config.toml
head_dim = 64
activation = "gelu"
norm_eps = 1e-06
qk_norm = false
attn_scale = 0.125
tie_embeddings = true
init_std_o = 0.0
init_std_up = 0.0164
optimizer = "soap_variant"
batch_tokens = 262144
train_tokens = 926900000
Each number is 500 + 25 x the weight over its row's rms, rounded and kept within 0 to 999. Layers, rows and columns count from 0. Numbers have three digits each. The size before them is the row's rms in percent of the matrix's.

# down: layer 2 MLP down (transposed), 2048x512, rms 0.0703, rows 1058-1157, columns 448-511
# up: layer 2 MLP up, 2048x512, rms 0.0542, rows 1059-1158, columns 448-511
down1058 096:499495478520496559539481516507484495485519511492494514457467525494467468474487503500503504441495485502510447507496515488474500498495486504479529515485518518521494504465465506511499516525525506
up1059 108:533495536474457505522515546541439513534509504441490464453546507492510503498476479503495538539495514510523505465488491499532514524509484478542502461467520475521485504517496510511472488523506463
down1059 104:508520497515461508447489511514487519481522520500486499520565513503500508461480491528500528521525481488501521487475503482541518537477461504499551511498529477465474515498525489471521456552488527
up1060 101:484504491518512498470484486483519468454470551479452491541576526565492441534467518488516508478477497482506533515476515492507471508525479508508488503447492514536526493482532560493514500520465496
down1060 100:488511469467488491466541516478495491527479526512484510473486501509498491486490520516490507495535477514468500501542491518505516507479517427483486511506476534535496495529523474534521509532488494
up1061 090:493506464523466501517454496550488479529498496490488476448493486541542513484513489508522499505489453489506481455504484494486548458485519521485477497521522515482495505527514503488517436472527521
down1061 088:474509452522511460478464555518554511481490528506432514515477470478495506513508491470519480521477466501467546478480500520492483538505487450510489486548543480469487423503488529464488495503519478
up1062 093:491505493511467545517511456498475501519427528483461510486488521556512519507482531507480470516492511492523484487465475514541535453520542488495504517443506517493489471506476501529517501499498507
down1062 098:510472475460473515537455553498497492502553534540514488516524487530462472480474469504509514512489505497504477515512510460487525499513562525487474500511497460468510461523548535510528521503513479
up1063 122:499473507491492522508486503471509506503514484487486492531512494479478550494500449536501464512440494482475525483494485484487510529473478484534527467539503482505473505534522551560519486427523442
down1063 127:510508521506479521485504485525450505516541493534556476518497474440480531496481477492457529481484497496493494500514502480502490477540427519502516502530486466492537453502484459521503469508527525
up1064 083:496500500536472478457504526528523506510505513471494504485558502529546503514466511493492515528524496486527484459527509483476433464488559510484479507410479532493511479503527484517471453532509483
down1064 084:521505485503522493509535494473532473472496514486537503476523496492491529487525463463485514486462485492498457517529512499498484572530539493485482545510452478485496472484473475499467449542486496
up1065 096:486508532481473508497499491544473495482538560475510500519484464488506499543491530480499484495515514493496482514528490473479509532496453503483534466480518499470491502521507502530478475483499510
down1065 096:519490516498525483513521482459514601490457469525510516482470514497508496470505507475517511492503489471529507463507551479513519523536503492466466498500507463488502508481480477506525506528466472
up1066 087:494509542535440493507514548501443489478448494513470456512554464459475508548490472555467486487427478513512465524542519553509485453497541494460505499512525535471517505525547508483442521470495492
down1066 088:497505513504491479490496450513533463519496534500502521473525490475557519524459519482508508466494523502516461454496493526507507500529565497476517496469490488508462558471523510510482484476499490
up1067 105:490517472482502500513528542511471493498477504521478492515477501469488513552495526518540500513454517530501492480477465512518480463510524501483469481502502523521489504522519527518527499512482494
down1067 108:489488495496511483524486514513475471486454521529505487509504510536506514509525468502531486484488507473484488485519470453551500541497498531486485481524517510498482442479495443486431504485461481
up1068 092:533465514501491495501476503449500518494534537483513532476463475472508509497496482528462512509489476493516500521488532507500509472499506492449449549448503511485523508482522501487521499490511540
down1068 093:457517499529536480512478479500524478502456463525483545533468439504483507482512483480491505492526540513473505533522492513518493522501500526472501541519497552541501447498495471488507517478524525
up1069 104:517493490476506454481480519506518516499492497490458444487482513520515489485470502525512514527449544517519511509492477494476514476529502468563543518479467461487533489463500485516527496459520507
down1069 094:489501518545467514478479488504482531492506520536511472455563512534518483494500491513522459521535458465505497502505543515460487532523486511520496478512496554518474476503486499528517485494533532
up1070 106:509471508483463494525518500508547512496511485483493523487498550479508516521470496490561464479535461524514532495528493443462494567501530507528531467455552535484519491496492511527454429525489475
down1070 109:459496482493494466525521489450465475483518508516514497483509493492508493495523477489518482511514471483548506514484499490524494521486520462492475481501504490491501500458469522500530475506490503
up1071 096:455532497470487497559476475500545507485485564516519484523478508495490520493506529517495528548498511528464504499487468504537554499512509512518499518511462482503530516507488488491477468483472508
down1071 087:464504493504478500499480523470479487490468492481480499503435496478514547513488482496513585476448496482471489486532512527494505489469471434488487511459486457500503481495489531504504475481473481
up1072 107:535475500480525485527455447495514504511465501531502484449450526507453466506506498487510473480538507500498490479456468500454491496485536488519455467497467480502514524540480544517492520498482487
down1072 098:473472520493513499464512522456506550497508503558456511468499491492556456507549500477467499524524473491479467530493501542482461462465442527530472465537492507448449522531476467463468527457468455
up1073 102:473523445495477533481478523544514508536496506497480508483571461471519494477522505458534497510497441485483511452507491508482468476507525489498473487521481487514468510506472548481538491496477531
down1073 110:491525476511508500491509511518500488478463468536512550511479482515497529489522525499524522449498501489519455477493460485479497510491498501502526489494481498453483509460488496459536498472511478
up1074 089:527490456521537508502473528468489480509496510520482513523517499483472470517445479479469498446523511540524469542535459515515503525493458523441547451485505502528465510490497470534472480487496527
down1074 095:452477462468499506531507513498479500497530443509523479472469494532502524439535533485542545493497470491514484472512530502498510492480510515478511495511502495503523480497498492422583506458486488
up1075 100:501475519499522496517535514536548499488546518449472504536533495537533473506505465481479491505502515468510520449511510483508512505491501471518494501532496518467493503497474519535486452480472487
down1075 108:489538511464503482491469477474502520499518499494519522497508499471506514507511494521458530421481533456492491472533507495525541504494524516464505490499511506460502519518485485470542520455522476
up1076 107:497471481505469492493479473489508528503478509454488504467462486533480509505519492520512517503513488521531481510533494506466544505495514497491515511502501533521523469498491463509491482525459477
down1076 098:483502481500468478494489457510508524483470513481492478519485465443533515503495502531482502516542561545542497526481505513473499513522457472486513532512519512513481500509487561530533448534476538
up1077 082:496532423503483500471521500515504510534524532561557479531537462515533474461457517501513479510451478526556479499536487528484515511488487498508505538492504524495474509492505516531533485494535521
down1077 100:519485485507530541486483524467512516489518507486482503522506481505491521473416506494526524502511426471560506519506526527481514515500528470515530516529513501467507511504522544514503486535491537
up1078 117:538488499473489471525458461513518445541505513516506490523466500501490466509493515499512503492529470530444518506482493493436532505473527514483538516484511552512502540529533500477503504487495526
down1078 133:489478483449530470493481529501479497479476508548493525495508520550472488512489500452518535500517516510498516535522528481535502436526535530468499466522513500511528528488536464490512508449503564
up1079 097:491506530509517461484511518478528527489479531551458448524494553494509533497503517458514534517498512471495508494487499485496501503498574502494522494525482560520521528471548498479501503494540503
down1079 094:519522484430515506529516504476502519499524487515465489532483512505534465475518504460470503484518493518507451512484543479535452464486497470524549463476476535531475446484512438515563516524485566
up1080 103:527524518497477502494509493526494463491516485481478545498488501540485540476479538471505530452528442494519534513503480469496513505537469500474457485513496511483484474502495526501521481504553459
down1080 106:474487513571493487507495518475474553507453476527538516529522469467499440490513501519468521498474519476521485529509468463489515488502527520498479499505509492510502460470476471517485537518537509
up1081 093:497473505491499500531448538512486482531516490533491491503479495486510472527451515494481505473486517477530501479514514457500521466544477478523488528564510478522557485467525492464496466508533530
down1081 094:494513511495496499478505510519509501505497533511513525505477521491469461510493474521500506474503507504490506469477508546510470492515701549479501502491476519488493529530493493472479506498510497
up1082 100:492521461477480485511460495494550500517466539515478525457510522468482511545492519503483506526517467502483498503560502490541541494507514540533490486498489447516516540498502539482506485493484480
down1082 089:488506488469485486508504485493551531479497536487472504489523499483498496461515479543475496464529497454485468515508496483460532466470486505503535486512510522516472494522452461509509510500534464
up1083 088:490482485465476499478482485517501534496457519513506518511442512511511458512502492492499511524511547492454544518509448493479509505475458506488501516475524513470493551526529484510509558509510456
down1083 083:504539475489493497480496501499496548500521511517513512514489482492487524466510455520509479516496507472510491481488533487532483498500523492491483497554479472458508507483493469497487452449469465
up1084 106:524516530464485466501462518512505465577449512509485493496510480518486506516491509498507496516512519512493526549515528514545499524470512501534506500509443495448513538496549534474481487508529488
down1084 114:533494527466474480501500476512487488484453484529482508474510542504489476528450495511535449504518512525474506511558479527483510527496514485521519545487482470510513557488483512462517503484513497
up1085 090:511443568492509539489519476500481480486499517501534538479492516529516484494501448521532468513499494485508515476527469546476525519495546493488519496494505464513506455478488484470506473494472440
down1085 090:522499512476537463500492491476493529481500472505520452479543486506476543496483527497468499504475506507472484516470517468538475454515551516500505467517499560462553497463461468495551473504481514
up1086 106:504497478494513470499528501493490452485562552487496517517477509518536507517513506518454468500492484501520483515499427533504506506519498528506503532481493557508492479533487512536477487471491505
down1086 108:450504502507542467485494528462441450486532507514517484472472477521499537443513517464482529499536474510510501498487515514528489467526463563486510475473504519535487495507544511498533481474510520
up1087 090:539476482535510521540495501488516542510525521492459449492498521473467475507512511517497481480500490556492488478515470490523505501517544509518468513493527552521477488514521500493467502522482467
down1087 094:503509462522484500525525494465473483516476447500570544486534494522526470529528527524521442504476502490500444503538474489521480506461544502478467483526532522548492515474472492474517540501516524
up1088 092:435471440522484489513472537497482483544496533516475480497505537511495500482474462473500478558475504485472532447498529502511500509504479476518514494540495503480472515502536483521501520474536515
down1088 090:479520496513521486475524497516462564461499516535517522496526531500467471500494518520431480479500529504462523534485521502496462487469425503456488512493490473526484482487512505519475491450489473
up1089 094:484479536442443510519558552515491500495459496492513509510491475545535493496468521500505501526494477508517533515469522451536518534501471494489511506502487504502574473516496529498464506479512460
down1089 100:508519512507493486475463474505528538510485514491502497530538519484520496482498525493497512498472498503526483534509494470537494495505427487520482494454468492477462500458516512481494489550494539
up1090 101:475488512506482514498481509445496469507507511515571524493478439500505503536481488498482490478482487504512487492496503532490529472486506511504493532487511499479462473530531468496508521463508485
down1090 111:490491490530482490491487514486491472525502443494506552509513469477507490552480511507505528481486541510484466483525472526486518478489462469484520488494476530468491536458547468475476494466464500
up1091 098:464517516515466501518507529521461500491509554476500490493478495520527523479561506474482502478485496509563499486497473485497493475542540501538523474479438472495531506500531518477497475482459509
down1091 093:499519490531464484504483504496465511526529536477545492514465484470538494523513510455482547499499546540487513524533512463507503478471461449533486497486552534544507458496472520506473466500494530
up1092 105:517491494522519497479479478463529566519490504497507481474503519490524486528484483487514536525485496498506480515454457480480513515462523496459530545515501500474519505491493494529500467516526491
down1092 108:515501490484461521427527521472522507449505514525477461497513501471543520521501460510519465485473488484503529474480505501482516474475485522480497490469498511508524533472522492510484474458515502
up1093 095:556500504512489543524472516491502499513468482461506488533482483485513481468507517490462518519485505516515484507483450484472484474490486457514518479499527528521520509439513524518514512496495476
down1093 097:454495505464535450498457454497466515491526519513436494550529526501504508458511496476511512534497496500474517520480492507511504499532489508467489459496512484494473474522498473478478531526498478
up1094 109:450508514470501508510477468483518517545477519492511512509491485501490480515476500522538497529516479468548503452479557483483456513493546501493492477528496534470528484493484521479473503509507488
down1094 114:489530506499514475532526491508510519530484523460504466517440495509503480534534510494480465457499488503532473481464488492480473490521501511555504552500481502468502523504525499461492556499522502
up1095 095:510539504476506458504470507494432468487486482485477527487522508501497525508523496512506538480469494477585480482472486481527472473487497536559457454513456531509508543526510531537481497522501460
down1095 106:505497500537460504475539529479505461494506515523511461484525501513501511520508557480554532515496454527554498501513502509463489445494497514515484482514507491498512506494469503512479484494495449
up1096 103:511494496513497549502474534489524494495465497509546508541537504475462500444466527521497458504510496458501543503487468515525516449483522493511474520513596456485491488520530504499497503479533471
down1096 101:514508467482523476522480476515525472521493447486467512504495516470495510485507499512531483509476516454473515541485486480485505526487501499534530518480529436483505457481507482524526494479457468
up1097 081:497511482478465479510451504482511504537485509494492537547491497495529541497489497521467519515492503505486475522453486516502480494484541527572506522465442516510471481496497504497447484498515528
down1097 088:470538555515499502504511488476515509478528498484526507533473498484498558525495471539512456552501453527491481495513510506464554543476470508508489551485477514499486557541498456482462503453513505
up1098 110:516497468484542500481494519520535511491501546480532542479474474475536534499492482497507519511495515487485521483508460490500525485492525504500510493527458503483528467476526527482487524495518495
down1098 117:473537484494473489455485527530455482492523512482551505443486517511493522526494486502496512460511521488507523524501480490455515465477508551450464512501454518460478502495500470485533524512487527
up1099 094:577469491494459519539481510526547504547505455496504498522531450509527466486502510528485504505451478508497455487505487472527467501519575540542495483524492506520536522498502531491525488521517488
down1099 105:484464495534468511485483483500491494515483479475519497513521531486487481490459497478544496494469523510476492514526488497464487439471427519505524482511528510508529523508476453464504517487487523
up1100 092:542520497518509473477535525460528526475527496477463491502518513513516498490463508471509527462506463503486433494424516497498490487528552480488515522499480558507482516506576516504511472509505481
down1100 104:509518463497551512468474566494474495536484504528448466489499531526500470473502539452527490479480470510537492492468505488526493513528519494494523510515503502462481489505503484529483534558522479
up1101 105:471509510508505565477528495489507492449517502497532484522538507524497486510501482523448528512487493541490465504505497527505503488459468492482553478515467471490502520514480506494496556507473514
down1101 098:482494508495490469534519469467477465480529484495517501512512470482522522507536504520554483512495504456470476527456550475487438520485453450521502496515502473456490450448505460527499548456470498
up1102 109:513519464498436488505497530507475490498500493493524532478488471478483493487477492512478507528528538493516493520552502473493493537495488512490517549513533483471501506477522472560487505500487502
down1102 106:494500494494534498541453527522487498509527489516504487497500508504505495526457492460516491488522464494507486549523511467512507510491434475558532489486507459491515534456540472528466477488493454
up1103 096:494453506502570500470520482489530500510493564549534489508478505485518533497456492546505527533492483493483447465497441537477490500519503496481520481462533478540473525528515484497508506491474521
down1103 094:473485515517485517482519505497461514504489485515494535469485544516515490516443475496506490485507490512523484465474472482487509467523520504520520499543486526504520494528486477476572528536495479
up1104 098:527524483532478482503509479508507530523516519509522485502476495518559471538510458469484500490475494501474517457469510508472523492516495469510517501475487509509474492495538530500533513468504455
down1104 092:486516481458507517507527494483494462488456463500489471460498508515523509516501508493504518516496465507504518510500537513457491505525464457495508485466488495465495494463492492478471510510512507
up1105 102:510502496491524500494496487481490516528504470537502539474488508503499518509494533527513488538489475551498491493510515523500524486507505530453523486441495485519548514497433539533511500491479504
down1105 110:449471462538480529493514474494542448511540551498517501487549528518486502538490555500484516514461474542552496481518539498553478465501533501454482498499472493521555477510499497508541477506507479
up1106 133:488448509507497468539464489502506502488535467510527485515490498504510448505507474497546523486516520460505564523454463536485506490453471520476498503489473493496477499482470525479479497506501468
down1106 085:486441521507523494466467532481509535521504488504529506523511480485474546481497487474487505484489487477543500512509505486535505498490630502491512488507532478452527488470460488487506508527514492
up1107 114:505474477509484522534470506519454445502509485518492443494499474484524534483504521514519487502490520480448559494486506481488479539508512470499525530496525427468525527503516461513504495465488507
down1107 117:495483515538458475506518521491501503489554497476494489515491507524453540507507551474455469504453481522527488519533504488509523476480534523478521537486496475475484492491500493519502489530544510
up1108 090:544534520509474527513484516508549492531538532490491475516477533504484495497513552478489514492456491505464479470494525463518477514484545504486501431506456554513515525506515517505522481518517531
down1108 098:508521487516465472466550469503519478492459496490476482533506489473484486489505498503486494528512515517535491511499507499467527526543540461457492483493509505485491482461523503509467508486494486
up1109 100:500556501499489495467498518525525508515494527477473490533505497438501536500492457505511459493517504500484480498491523511501461455512510475497530511502503447491459520508529495494507536496538503
down1109 102:448493533477495498513537519488465513471528532520478487520519525519496507535496466486503453523493506547465495485522505509506539498487525510500473476469490501523509522472500452489481488520481511
up1110 095:494483490494502541529474533512445485504486493476483487506477499521530484501503489468483496512525519497535467500521523491513513519525529559428512475486506529471509481517527493460504523505530519
down1110 098:487550493504478572535488503524466496492533499487478513489477498456526515504508500478504483537517513462492547514515498507511491511494486488489461501500516528506510458507506536490498475548463534
up1111 102:527469494528518476490493495515482500506524523493524522500493505507486480519489517484500520537484519476460503488500491518502506528503485509495470484474501494514486449494472480529488476512564511
down1111 101:498513478501530535535528531565533527533484536500472504498491549498488499501493499494517508523512550495496502440547505530504489537505488516511509494488474514465520481454547529509475494505481556
up1112 100:485486533479494501514481484465475524461512482461518498510547502502468484507509491546494490510483529461517506512496458481487502509524504504514473508504475484477473487541497484522493534482501490
down1112 100:498510536481518492514490525515482482462490533475459514491465435465507486526468438516537483466476500493513542450491496407504524530523568461537488482511498496500501517507442437491502465509493502
up1113 097:551515540473492504435561496487495463488484514553482511524472551482542490534485533475549469520468515488463498483554479490517501508487491485503509499511535484476529512479472497532482526483496476
down1113 093:477473490520461540542496477504502516481519526526517522475491517473482457443523519501539507487486484500519495521516515480499473500535452516514491522456489471523513502486461474510498579482488542
up1114 105:525494487473487496480504528516505483456494488471526482489532483539484515570524485471457473492477530472489500458459500505495489517530503536511491491545501507509494500533510468531540517507477519
down1114 097:516489506462500495516456566497534499506553465488501479480524465470498491510501494463479454487500511488481517477502502464487466506540503501506512438460507476473512471489510481493506518488468480
up1115 099:458471489514518471481520455546495486501514548506489543508508471484539499470504478520507490501480525526505545508494545566488519507500502486505478538530531468468482509494532530514521458511509495
down1115 095:495508515488516480485559480520511532451477507471499480528507462493443472457472499466495518515523514558493472494520502541488506502466494425498475492500474489521491502509473549514504481508534510
up1116 102:491423524464538496471472506482444516506482511503523518470517505471465496507484494483494522475471511496485514520518493503519514510538504477487457487462475463508512531509501474487541467553468501
down1116 092:499507493494484463510497486440490505494466503505456484459477483499470510478441566524494498501534486473519526503490541494505483513507514515516485457508558473481495493500519484499508455510492504
up1117 095:474530552458489519466520464556497501529517496516507483503496496487523540479507528502500456461547530526509525515505441444500463481527473478485496519509506481517505533514493527480523501498515464
down1117 096:551483515556494468503476504535528479515473472496541505539505466502477534560478493520510487485478504554510516477538467548538484481572474555513502484523543478515489477535537479498493530496511495
up1118 110:508490517511488506513531528485534450509496493558544518501533508529552501517508498515478491483495511446505530489518502491526496457465474522506507570496532506494523496484467481519467522485476503
down1118 101:490511526443551484506483499499530501491480453514510522504502498465467501561508493531461478498462465532491525512560494489516469492458466499477506536491512469485545497485500521497511506524532487
up1119 098:491511579457515513507501498500462527502527515455494497514500536493509473520508518486467498457500504540479460525498532535540495454541518478489484494498524514534536513521501497477540496453480513
down1119 093:479511490481488519513509477534481492478512504521492475484499532505489505454468522490493519525520497497547493466500486538482487508475490470488530472472493492489486478518436508485501466523474521
up1120 099:484507498477520492505513545485546492500532478495500533470497466492524520503495499505491480503488479524500539442507482523518509508513498494485525501551527457495506548487486550491524498536520514
down1120 091:517506488517502488542467484540534491501549544507448483526507446497496498511539473492482491477529522489514486503461493449483498480491581493481515512492499505484515471485487494488495478543513493
up1121 094:517525502515477538502535484482503538495496506470484487470495487549514495461506541489511512539515530539501463500476455481523527500490544468488464515507493511477546509549474518470494508524490505
down1121 100:504464472481516474485512519479504464491474504539530492530478501490490486523506464516520515503474479496506517495533535481492501480495510503481564494527502515532475458479493472551499486510487503
up1122 090:480469506524523510474502509471458505506497473538504504464492484508517463502521483522534467510483510509471525500542493511492481506505498496528478510475474553523493487449515476456524480503508472
down1122 096:489468490449527501494535518531521492510495529461528539483481535512537506525543468502560499475497481519497506488483484506539500487526463467483513521480465516513476506495561497497513511495519484
up1123 095:545487487550490540515503499497522497518479518497500490533500479506505514510479464492458511428474472505474471497540499475473513516493502467566489541491551539505540508492487504522484468507512521
down1123 107:494489485509511536467507498467460557480536504480503496495505492512456547519468480507446551494529513517489530501513469472469527487535468488505539497504479473475536484530529506480521523500511491
up1124 096:485529512439457511484485499560536510495533551514490548506499528505516467501472539507509558485505477502468491482481485489484493477478495482511530532533508536509520496472531469508532479481496494
down1124 096:482467459506523500508484475482494507477484436507529489498534467518499496502478480496496505451519468527495486477461516499511501487510555501519536531480498517472533505488546474469443504477477513
up1125 094:534482463540484520474518509498523502569523487476436477482486506477465447527501508489518462508479503505498542518487519430503476483492508499473501472487512507510477471507530494463477474490502514
down1125 090:506507489520472492509521528480507465544507477478512496438500476465524521502479505498493500504540510549498458481463446442452488541480431509493503512514506503482491504502480520495533495508496508
up1126 096:533469517448505516526503488482490459506515472535501494483509493501529522504456468493491532497525502516489497510515470485498521515449495486482496480548519487477464522481491506526487491461515476
down1126 090:482524466474526492514520523489503502500486492519516513495516490527505472513487532517504466476495475473480529488490528429517504464472483475448515463498489523535511468481505464500490485494543478
up1127 106:529509479522496503590487511534487462477511502463485489455496507538484527510490513489493482543491465442484504499508509488504544507500470521484511533487543480472467505518476508500449477478470483
down1127 099:520520534499501483492498541502489472503542497499525518463502478507515502494532487509506509508483470453471511504442528532522503484518419545528486524470492436477515512504480503488511483491500461
up1128 097:512528501517497528456505532484472530518463514513508484512495495511519558518527507515469461491532493506508530514512451519530509537512522424531493483573500508473495497508524488522509494507484493
down1128 094:522468518505528490548502498465512517487485485498484484516510508441493507476535490548514478484487470468529532452459523488470464501516536466492488551477486471471481499508501519508460481525476499
up1129 102:536498522473487525492495458518502489523514492513500531496501472468475489545505553533516501468538473460508534499495488522545506545478517543507509507509531479518542467482500501491481490450456470
down1129 108:469471486540507521528509531485514513500496497472490507464474488519448510525537509484479487473457505483527514460534499467505498475460493564505530451528488503541531455459466489481473522473490519
up1130 099:474496505479502493488489498499495484507464522528524542470544579519508500510516520510521529513486501484510515481469477499520486520482475487503488504524476500488488510487539542484504490526521486
down1130 091:491521462531488462486495491496504517495492493525533526438506506494525465534474495490493498499544513499538533461466539467483495481467469484512457530527478480509498502537483451472497521464502533
up1131 097:504487512546483526526477513465528468478495479499520492535508439520482486505486499546523474501466502531512496506524477508504446516520579540503534464506463512496491483465497490486503497490496509
down1131 093:522495489496516493514514468512503526508533477486532471546534469500478487451499471522458506476518493477538519492512512539473520472473544480528476473481516516473540477523458495497495488495483500
up1132 090:483479503516490489452517523487492499528460477482519476492484500563567485504508508526505534508488472453459482530537497522478466487481510475530510510520484488494505494497432518520487513540465531
down1132 081:492500458506513515504480479508526485514499518494516524501494474494443500457482461463436523507472504489512484486543508477500474502474733486508518500493523487476494493481466477443520482527491480
up1133 125:489414532486527459509487488533522481494523498521518479542490470488504462512513490509487499491507499476499541532459467531499488491460434555468493487507470507503495545499507502517505494509521466
down1133 083:482429541485536496457516546482511553516513511502523506520502473485487548462490478479470496499476501478548486505508492472544502515476576496479494504509519484449518469469452479479484504543518472
up1134 094:508490514471469520493500538511490496532513508525500532530505538486517474470519528486531556478483514524497474501539539529493469493474535528500509474442485528471486473485472501534496470506476527
down1134 099:459526555440534498483486509529513465445455516518491512516528530456500478447510537529505509489483535487479494504498488522501501505455448507529543536493490547458469519519491483476521503489507504
up1135 093:486520473498482479485552479458522489500510517507485496524477502494489460479476492513504506501512475536513438465506461468467540536549489540487495519469543463479521507518516519495513508497483509
down1135 089:495500504535508526496501468527479524482511462492496467504510474504499498472503541466500463479483498456540529524510528476527489507511553500492501449507533528518530499490493485505506523504517526
up1136 101:498500504503528520499493511514503490472483493492554502502454546505487501484477502480505507487490514499489506534541479457517515504469516497512468495510487508491494466506505509518490520494459486
down1136 090:467487500489504502522465512518525513485479483451530446500506480553480555464489534429467487525500516494469475517553526541491506523489510489503522483521467512500534487544482460513484542490534521
up1137 099:477547535505466521520519454518505499485528509479490511510504493514510477531474481510534515526512524536474502509489488521528460501458533489534527482522491512500511515502468478484427522462414485
down1137 090:506500509503488478545481496494516481519458490523488532505523516443506535524499457487470533536419480489528500483536489514501510503494471493492520513483523507492488526492520508453532506504487482
up1138 097:533494495489512519477524494483512515539492571523471465456455490493494478517469547523555501536494446540525539465486492480467531513474532430527494467487504489535501518467508512507495526490524485
down1138 093:480492504516494497464497511545509485482480514524472545468507496545515506509454511505566515555521480485496544511522514504525489515499489463517489483473499492485500438466499513516455507480471502
up1139 084:503488525531486490431489524477484479521476505554499467540470509512491474466498499488467490462454494476454499511551463541513500517516460543509463494500510507520519548543538514473485490517506524
down1139 086:520511509489492510542504496514468524506490465474524541486495465482527526507554510499532491531517515472486538530520531515500491505528433449552483529498513512514541515514494480503505486490508458
up1140 104:506458498437529447487520493495490502495498493504458499474527509504516495523511472512530492482541462520525518501494495510533513482489549504497522527489504522502540516484521483473492510459538512
down1140 101:522552487530488463515484504459477508447476503484496513503519559563507468539522462492514522528537476494518463493482486453509471464493504499482530477509520499477519489491520450487534452474531540
up1141 095:517447484519489506507534521502484512548520528492482510515507506492455496508496503506488480476475516506505498505485501489502478491456491505507473487473469466533502521515515502481508442543478492
down1141 092:517485463492527480501483503491510479487476510488511503534523475493487475483505535510523495501518515473505511488488494443545491502480456509471473514506455516485492538515540498456514532516490462
up1142 105:482460500506509519499544476527496512527451489519493511465495491498522471472537513509444512479463518516459494568523511536516527491506571550481514519517490510515514520523474529485478569546511493
down1142 107:443477504508515520529477495481457460514498553515474487508501486507474481444473491465434457533514521471527501549474540445549542469479608508520499528479438477473490494520496514486515486545509488
up1143 102:477516503497540515480519492465542493548440510519507498492437509497491477527516501489496478495539529515492522537478488497520499504528525512491499467548508458533471489491529524502482483491535506
down1143 112:466539503498484466537494494493503462522482456474550451514449516501501487518535524491520537516498531527514530498483497547484495485509479545528498557509498516477500485502519485479465469491524509
up1144 117:487483502512511545487536493521525483497542470480494525516507484512475520547489480519518520500457520449533456488501485520473475515530563513482492480460496485479465557495491510492506519503530477
down1144 133:533531504501518490478471524511557481497506482462491442504520513544505461501531488503522494502536513458563510484466516506481534472486517478498530466461536467508503506465475463547482499452503474
up1145 104:484498561489525491532509482532468485460496486507488525506470475530490507481470525509483492488493558527540533543471430500524517492523538492506510485533525480471543488526490509546522526465494497
down1145 111:509506471508520544507469492494495493470510532488525520500476491502528444489522477496525510453527497491498476512494484524488508525480514549467476528545535529482462526478480495543510501484515535
up1146 103:509506516521500459471500460505516492502492543524506518511497496528522496477523495506522494476501509515517495504503510487506512521493538504454505468512511499465515513514480530504522481483507503
down1146 096:494488535517535493517499472458489526499481549534505520508504512533490478482493512492481499478510467428543493489484528500529502477512457508439496503489518491498450470531456476492500512524512477
up1147 102:499499491506485511552472523491486532454459537518522506480497485496533515512481512477539507499508493588499476511493521471509527476505540507483466492550542550529526517541433518507493525535489497
down1147 103:484531485497540525531523509484457511445509502529523513509525512532537480518476546433493492507494478477496502519518520529524475446484497495452500473496516504500509489499498544488521489519488568
up1148 109:514515488479525491498511456451552482511480491523515476460482520524505497511459535530524543495546520507506548487520480444494487473482535455459478484463530537498515499496508525503521498499510480
down1148 102:486505461456505508505547490478488489557549549483522502496483542487525497509478474507519503506499498496481554519466494526480474496493485470494465495530509523511536456484474485489463513495455430
up1149 099:490468494563501532479536497473487519509525511463493505458487535507486493494476460531529500521486552491482512528508473495485501456459539494493500524502486475519483474479466525528414541495481510
down1149 101:530506453484488472490528486494511506482499512488507562531501492506476536481515514491488528480518465492491464474461529510512475521526528496509525525533525454476487494530514473488488476516571484
up1150 095:542481489502525487463484513503474589510534516478479495502442491537464503535520487483511472525507498445513562529517463505515459529504570506500493533518476519478446508518531528537514474509515525
down1150 084:500517494500472492541523527524510487494507508476508518465463462507490527481495467492499501509480496489471532465453474462494540481518477510536491541529531491510468494464469495525502495443508494
up1151 098:447455516540509546524517489494469478526503504516469489488490497489494475530489479503503470479488473497528524549551461531534538506542497525476516496443511483478506520537500498527506529482418480
down1151 099:476489499491518506523497490497501484504490490510472457548513508513473503508490457506503486544480481482516476506536488528507488454546420479490478485475500496497493515521503502512488534526481513
up1152 083:484486485500491539514498495487530499545527520521465482529531495551466479508496513472452484535527505540462519487504523520532495533528461516486504489445497536523513541446485494482460478519464549
down1152 086:509484502504527505489513459489509481454461452444505487482486501510514533504462497490482511486520505459523476548501487455451494540497545510496523533485465489462486493500518475478524490460448515
up1153 086:522532456495549467462511498488464498526471527543546486526493510509501526492517504511477528499492496505487506479487515486491432521507445517462491501497508447506528531459516507489482495489488489
down1153 096:516543459496493476509463523485498501447523485505551538495489516537522505533454542529494506510499502515493509525493455495457483487470435525506489479492482491498498468505518507488499524483521492
up1154 100:500467495494486498504509512471511504526449500479459485490517494506535464451492495490493466482489498529499517482445522475492508489474502466522515497495517500502502486529509466505469479499511493
down1154 092:500526508490504499558532488486546483457536449490474469474522513487526497503542558521457473521512515493508482514509503540512524485489479489530509510463535538502528486498479503540498499476502485
up1155 086:511534489456494529503511491502515498466520466566511530475483481495477514481482502499505490490458494545480491488462513484491535547537563551502465471503473479527537551451506518492508494532512472
down1155 087:494435508533481526514469493529491477549534503522539491500528530510510434535529501457511506525498486477476491495535489520512475492473459504531527477473499445505514483472516512522476509486476510
up1156 114:508464531557533481555466477507480491520469513527528494500510559462499500506471545531518523498507540471509475461488490532478469501509511507517520485507493444498506498461520470533500523514497506
down1156 115:504526475576527502487470502496472551526495454525493488470498505484491472505499455507549494532454518523525489482508514524541461451490472490516529526501515465472509465501500523503509516520500501
up1157 093:475473522528482490480460474537477495487489501489532515542494484527519528494497485502517529506503515521478487517476461462521489503486476508511465534510492507446518483478493484509525480486470470
down1157 098:528476467486510546536505500492501520505494498503509498524489522487491471493473488503438489502469508479531495484517529491522524513545597569481569502476508509469534519490495483518466509530552485
up1158 097:509528524479478454485512492508481530510465512425536493487542550509504481525498488495474503509490515487502431515484478486483498483528531505471507474486533489486480529481501486501485505507496522